{
  "hidden_size": 256,
  "init_mimetic": 0.5,
  "beta1": 0.9,
  "warmup_steps": 252,
  "final_lr_fraction": 0.0,
  "batch_tokens": 65536
}
Each number is 50 + 10 x the weight over its row's rms, rounded and kept within 0 to 99. Layers, rows and columns count from 0. The size before them is the row's rms in percent of the matrix's.

# up: layer 7 MLP up, 1280x256, rms 0.0418, rows 226-250, columns 64-127
# down: layer 7 MLP down (transposed), 1280x256, rms 0.0369, rows 226-249, columns 64-127
up226 102:47 25 47 55 53 66 45 22 51 60 54 48 27 57 71 60 61 55 63 54 51 53 57 53 58 69 65 42 53 62 51 55 43 54 52 47 80 27 42 44 52 66 29 39 59 58 56 54 58 68 37 62 43 26 47 55 48 31 37 45 49 55 42 57
down226 103:56 60 63 52 61 38 62 51 41 47 52 61 33 42 46 43 49 55 60 45 58 38 50 43 57 51 52 47 46 59 45 27 47 42 41 50 60 54 61 46 46 42 57 52 61 58 53 54 57 36 57 64 44 44 45 37 41 46 66 51 56 39 50 58
up227 098:41 46 36 52 47 46 69 41 32 46 46 49 49 48 55 51 57 56 57 47 62 57 62 52 47 32 50 57 69 48 56 63 40 56 46 49 51 60 56 42 64 65 53 42 58 53 52 36 34 56 66 59 43 72 68 53 55 29 51 47 55 51 49 44
down227 103:39 50 44 67 70 32 69 52 60 42 38 46 42 56 44 53 40 54 35 52 32 44 51 57 60 64 43 54 41 48 56 52 53 59 46 40 52 63 54 75 55 67 38 48 42 56 27 67 52 44 49 58 56 45 46 41 41 63 40 54 46 59 51 54
up228 100:49 35 59 41 66 49 43 38 61 44 52 57 56 33 47 48 50 61 61 50 53 37 42 44 60 65 56 47 46 47 42 42 53 45 37 32 58 44 53 61 59 54 35 59 45 67 65 30 61 63 45 47 41 64 43 46 58 50 62 61 47 44 31 57
down228 096:54 55 56 51 43 49 50 51 50 49 40 49 41 55 65 59 40 51 63 54 48 58 45 47 67 48 47 47 47 46 41 55 49 62 47 45 60 41 64 56 51 38 46 49 51 52 50 66 52 35 33 37 68 35 46 52 43 53 39 29 54 56 61 36
up229 093:56 44 48 53 52 72 44 35 35 43 63 43 61 37 36 53 46 56 38 42 59 56 78 54 63 54 44 51 39 32 37 32 50 45 65 45 47 42 34 46 45 60 34 44 45 56 48 43 39 56 59 76 54 38 52 49 62 41 45 47 54 43 50 48
down229 093:44 48 59 63 57 40 47 49 37 55 24 47 43 78 55 42 52 44 48 43 51 40 45 55 47 33 41 46 59 60 59 46 38 62 35 74 50 45 55 52 46 39 57 43 58 35 51 48 47 50 44 41 61 54 61 46 49 48 66 53 39 46 52 62
up230 107:57 46 44 61 63 54 63 58 44 48 46 50 44 46 32 53 51 39 48 47 52 59 50 44 63 60 47 38 48 39 43 33 54 39 64 61 59 50 40 47 61 55 57 50 39 50 72 62 41 46 58 58 52 60 52 43 37 48 45 26 32 48 54 29
down230 103:42 49 42 32 44 31 49 57 51 55 43 60 55 55 52 60 42 57 49 62 48 49 69 53 41 51 39 48 36 43 51 47 41 44 42 58 54 58 26 62 51 53 67 43 62 53 25 40 41 56 46 58 73 51 68 61 46 68 59 48 50 49 51 60
up231 100:54 42 32 61 60 56 59 50 54 50 49 43 54 39 34 55 33 39 66 54 47 39 45 51 60 49 44 42 59 64 44 44 44 40 25 59 54 43 59 56 68 72 44 59 47 54 60 34 50 58 63 61 48 49 37 63 28 37 46 47 44 57 53 47
down231 094:27 59 66 49 63 41 30 57 48 72 52 46 46 52 50 45 73 54 54 42 58 47 35 45 37 66 56 61 51 35 52 61 41 42 35 42 45 49 60 44 42 48 57 54 65 51 41 55 41 57 46 68 48 48 55 39 41 41 48 51 47 38 58 49
up232 091:41 48 47 54 40 41 52 48 66 40 47 67 53 34 48 44 37 61 46 37 48 40 65 45 51 61 64 52 30 52 65 49 61 48 61 43 47 65 41 61 54 59 29 56 43 57 53 56 53 47 55 68 60 51 60 38 37 53 54 40 60 49 49 56
down232 093:58 50 47 37 40 44 47 71 55 44 49 43 37 56 55 55 51 42 76 40 60 49 35 47 59 46 57 54 52 39 35 60 38 46 53 45 56 39 60 46 45 51 68 56 58 40 45 66 42 58 53 72 35 52 55 52 52 61 63 76 56 44 47 39
up233 095:47 49 43 60 67 40 62 56 72 51 52 26 56 67 55 56 47 53 61 37 46 50 57 64 35 53 56 47 76 44 54 41 49 47 59 49 54 40 58 47 48 67 41 43 60 66 44 45 44 63 64 67 37 46 41 47 60 47 49 41 52 53 51 50
down233 099:40 57 52 42 29 54 43 32 54 40 60 45 40 41 51 39 24 42 42 59 40 56 49 44 63 43 47 56 42 41 37 61 56 32 46 42 48 38 63 46 55 36 44 34 29 38 51 35 39 51 38 55 51 56 42 48 46 40 49 54 57 54 61 64
up234 106:18 52 59 36 39 44 53 58 72 54 68 35 52 51 46 41 42 64 48 50 54 46 50 53 37 58 37 50 46 49 71 72 52 42 48 58 57 47 56 58 49 58 56 58 37 65 50 47 54 26 71 69 47 60 52 33 52 42 58 63 41 46 37 70
down234 107:74 28 57 46 57 59 37 37 42 48 49 53 41 53 57 45 43 55 50 38 64 37 45 58 56 47 58 54 46 66 29 53 59 36 46 39 58 43 47 46 40 51 37 54 43 42 53 55 35 39 44 59 32 48 54 59 46 47 56 63 36 46 28 56
up235 100:43 66 42 54 48 49 49 56 33 51 50 58 59 54 44 57 51 50 47 51 51 39 64 44 39 89 57 33 55 61 55 37 59 45 68 50 59 47 65 35 46 66 44 70 41 52 56 37 53 42 52 40 32 46 44 42 38 49 32 50 52 51 52 35
down235 106:46 42 51 38 53 44 61 46 31 34 54 49 61 50 31 38 44 48 59 59 60 42 39 57 54 45 39 50 50 47 47 41 52 52 54 24 42 57 33 41 67 59 65 39 52 23 23 40 54 57 42 41 53 42 44 66 47 44 44 48 33 45 52 46
up236 106:49 35 39 52 52 51 60 43 34 57 52 61 54 69 49 46 50 52 53 46 51 56 64 52 46 46 47 62 68 59 41 49 57 44 54 48 50 66 65 46 57 63 46 40 46 47 61 45 37 52 42 39 35 65 52 45 40 48 46 61 28 69 53 51
down236 106:55 49 42 42 48 46 38 47 53 52 52 48 37 52 59 67 59 51 35 48 46 68 59 60 59 36 65 45 36 59 56 58 44 43 61 49 54 48 50 43 60 51 41 45 51 53 43 48 57 55 57 46 46 45 47 51 53 70 45 67 56 55 44 52
up237 106:46 50 55 32 50 61 59 45 59 51 69 64 47 50 56 72 44 55 63 27 54 52 54 47 36 54 44 65 60 47 53 59 51 39 45 33 56 50 34 49 41 45 51 51 56 43 61 53 38 60 46 45 40 45 44 59 43 47 58 12 47 57 54 52
down237 115:32 31 47 50 44 51 51 50 52 64 57 39 37 64 45 66 55 55 79 57 33 52 51 64 55 50 50 38 70 46 60 42 33 51 44 55 55 51 68 51 51 43 39 54 55 47 55 65 66 34 53 64 50 39 36 50 59 44 64 68 37 40 68 50
up238 097:54 45 37 48 42 73 47 26 74 49 55 50 42 55 42 44 47 62 47 57 47 38 43 47 35 51 53 44 43 38 67 50 45 37 40 53 60 64 60 48 35 68 44 73 45 76 48 53 58 38 50 41 57 51 50 43 45 36 60 39 43 45 55 53
down238 099:48 45 34 69 39 55 44 44 44 41 67 40 51 48 43 57 32 48 42 60 50 40 38 59 67 63 45 68 53 59 58 48 67 47 32 50 52 36 43 50 51 39 50 56 46 51 60 39 47 52 44 42 43 53 51 74 58 45 57 56 53 61 49 56
up239 101:45 31 58 63 52 66 57 48 47 64 57 47 49 48 44 52 63 50 49 37 26 70 49 42 58 42 64 50 44 62 56 60 42 52 59 47 41 54 59 50 34 56 46 45 47 51 57 52 49 54 64 54 41 49 48 37 60 43 61 57 45 41 52 57
down239 100:37 63 63 28 39 24 38 43 54 36 49 41 29 52 51 38 43 52 47 51 52 49 61 59 52 50 37 59 50 51 58 50 59 56 60 44 58 50 53 58 60 40 43 53 47 44 30 51 52 54 58 57 55 54 51 58 44 66 68 64 40 53 67 53
up240 099:40 56 56 48 37 66 47 41 52 45 64 54 48 56 53 54 52 60 52 54 63 45 68 50 40 58 56 43 55 61 49 51 57 52 56 60 51 50 58 47 62 65 48 50 33 52 67 54 44 66 43 44 39 53 57 38 56 55 48 39 31 57 51 43
down240 102:63 32 45 49 60 62 51 41 57 45 48 53 55 65 33 46 59 40 49 56 49 43 49 39 52 36 47 49 57 39 33 57 37 51 51 47 45 45 56 47 51 41 45 58 42 24 68 53 60 56 59 50 66 56 43 51 54 59 68 59 89 60 24 40
up241 100:47 44 37 48 42 59 48 61 39 41 52 55 54 40 41 43 59 53 53 41 50 31 45 63 58 53 49 55 55 63 53 47 52 46 50 50 56 41 44 36 48 67 40 54 41 50 51 52 59 48 52 51 34 65 54 29 47 48 44 35 46 45 49 40
down241 102:45 49 49 50 60 41 44 38 50 48 63 42 44 59 49 51 33 53 62 53 39 49 50 24 33 66 61 60 53 50 55 43 69 45 52 37 50 53 60 52 60 44 73 59 47 55 47 36 52 48 33 53 45 41 65 60 50 49 41 34 53 53 45 57
up242 096:49 49 66 55 69 53 54 60 46 61 53 45 49 55 42 63 44 43 63 50 57 51 54 58 50 51 45 34 41 58 44 72 50 50 60 30 68 53 52 76 60 43 70 55 57 65 46 56 59 30 47 58 46 43 64 43 39 52 55 54 40 46 42 61
down242 102:62 57 59 57 55 32 66 49 45 46 60 43 49 52 49 56 55 44 60 50 48 44 59 49 52 49 60 65 55 66 61 56 55 49 42 53 65 55 52 60 40 72 51 64 48 43 40 57 36 30 60 64 41 60 36 42 37 41 52 39 46 48 39 38
up243 100:45 53 44 49 38 36 64 59 52 45 57 50 34 70 40 67 40 63 49 39 43 60 41 41 65 40 48 66 59 56 61 61 19 44 48 52 51 43 55 53 38 50 47 34 67 55 58 75 40 49 52 37 30 47 58 54 56 58 29 48 59 59 24 39
down243 099:53 62 39 43 63 46 40 49 62 41 42 45 47 50 41 53 33 57 46 50 62 36 45 46 53 46 44 58 29 54 52 59 44 58 47 57 55 46 59 48 33 46 66 68 57 40 59 29 66 40 48 75 52 59 44 62 46 47 46 51 47 53 46 54
up244 086:52 58 37 38 57 46 46 49 51 46 64 53 55 37 58 59 36 59 36 58 59 54 51 47 36 57 48 57 59 58 36 59 52 55 51 58 68 53 51 37 54 60 46 52 32 64 60 52 42 56 36 43 58 41 53 44 46 44 55 31 44 51 51 41
down244 093:50 46 45 56 56 36 46 46 56 70 58 53 38 50 54 30 40 67 39 50 34 27 45 56 63 53 34 55 48 38 51 35 43 30 36 48 62 48 55 51 35 38 48 45 52 57 49 41 62 55 59 60 55 53 65 45 40 67 57 44 36 61 52 41
up245 094:41 44 58 47 68 59 54 57 34 49 55 55 51 52 42 53 43 62 36 54 51 48 47 29 39 39 72 51 54 62 51 51 56 59 50 43 58 52 44 68 43 67 39 54 37 54 61 41 72 58 49 58 34 67 68 40 73 66 39 41 53 45 52 57
down245 095:44 65 51 70 34 30 53 49 56 55 44 45 49 45 64 36 43 43 30 37 49 62 58 57 44 53 66 66 33 42 31 47 65 53 50 43 45 72 62 39 57 35 44 54 43 43 38 58 24 44 56 52 54 28 57 51 58 41 60 54 51 53 36 34
up246 099:51 35 49 54 46 51 59 34 47 56 40 47 51 43 39 48 40 53 61 56 36 58 32 46 52 56 52 60 39 54 54 47 27 61 51 37 57 64 38 63 33 68 40 38 60 46 49 37 49 37 52 48 56 54 54 66 58 48 40 48 45 56 50 65
down246 099:58 41 43 39 60 78 41 60 44 55 54 38 40 72 55 34 65 43 57 37 49 45 32 51 49 52 43 42 53 45 48 57 57 43 55 38 35 44 51 55 54 51 69 59 52 19 43 36 35 49 40 45 36 47 55 50 57 44 56 53 38 55 56 45
up247 103:37 56 53 57 55 45 63 47 57 62 53 41 38 60 43 52 50 40 43 65 40 53 52 27 61 56 45 60 61 56 51 48 41 50 52 52 48 36 36 52 46 80 58 50 45 64 57 47 65 69 51 59 51 47 37 54 56 55 51 50 47 76 57 51
down247 116:47 43 45 49 48 47 57 59 42 53 61 44 21 45 46 37 50 39 58 43 54 50 49 50 45 57 44 43 58 70 55 35 48 59 43 48 54 56 33 56 49 56 39 59 46 58 51 57 41 56 47 62 33 30 38 52 35 49 50 57 36 66 51 50
up248 103:52 40 42 47 81 56 49 51 50 52 48 42 50 62 46 53 42 34 59 45 48 45 43 72 59 69 51 46 51 52 31 45 36 59 47 66 49 36 45 49 48 66 43 46 49 44 47 65 54 47 47 49 51 58 54 32 45 54 46 48 44 54 43 61
down248 101:29 54 53 60 59 55 37 56 58 43 52 52 39 62 62 57 57 46 52 66 43 57 43 50 61 43 43 55 24 51 61 63 72 48 58 34 52 54 40 35 56 67 34 47 54 48 33 52 50 45 40 67 56 49 48 60 66 51 52 55 29 52 58 49
up249 100:41 42 44 48 63 55 72 29 54 64 49 58 46 47 45 56 33 39 54 59 72 60 59 51 40 54 55 40 61 65 58 38 35 50 46 48 48 56 52 43 39 64 44 68 44 50 59 41 53 51 68 59 53 46 57 52 47 43 52 46 60 42 71 56
down249 100:49 42 50 47 59 30 62 45 62 56 39 46 61 50 50 38 36 51 69 46 46 64 45 61 54 53 41 51 39 35 20 59 57 47 47 41 65 62 60 70 52 52 48 46 61 46 51 54 47 40 38 53 53 48 48 37 27 43 58 58 54 58 39 46
up250 104:48 69 62 45 68 56 44 46 51 53 63 40 49 63 41 67 38 34 63 58 58 46 49 58 43 39 45 47 71 60 66 58 36 44 26 62 52 58 48 41 50 48 62 54 44 58 55 36 47 57 65 66 55 52 64 43 50 53 52 56 47 53 67 34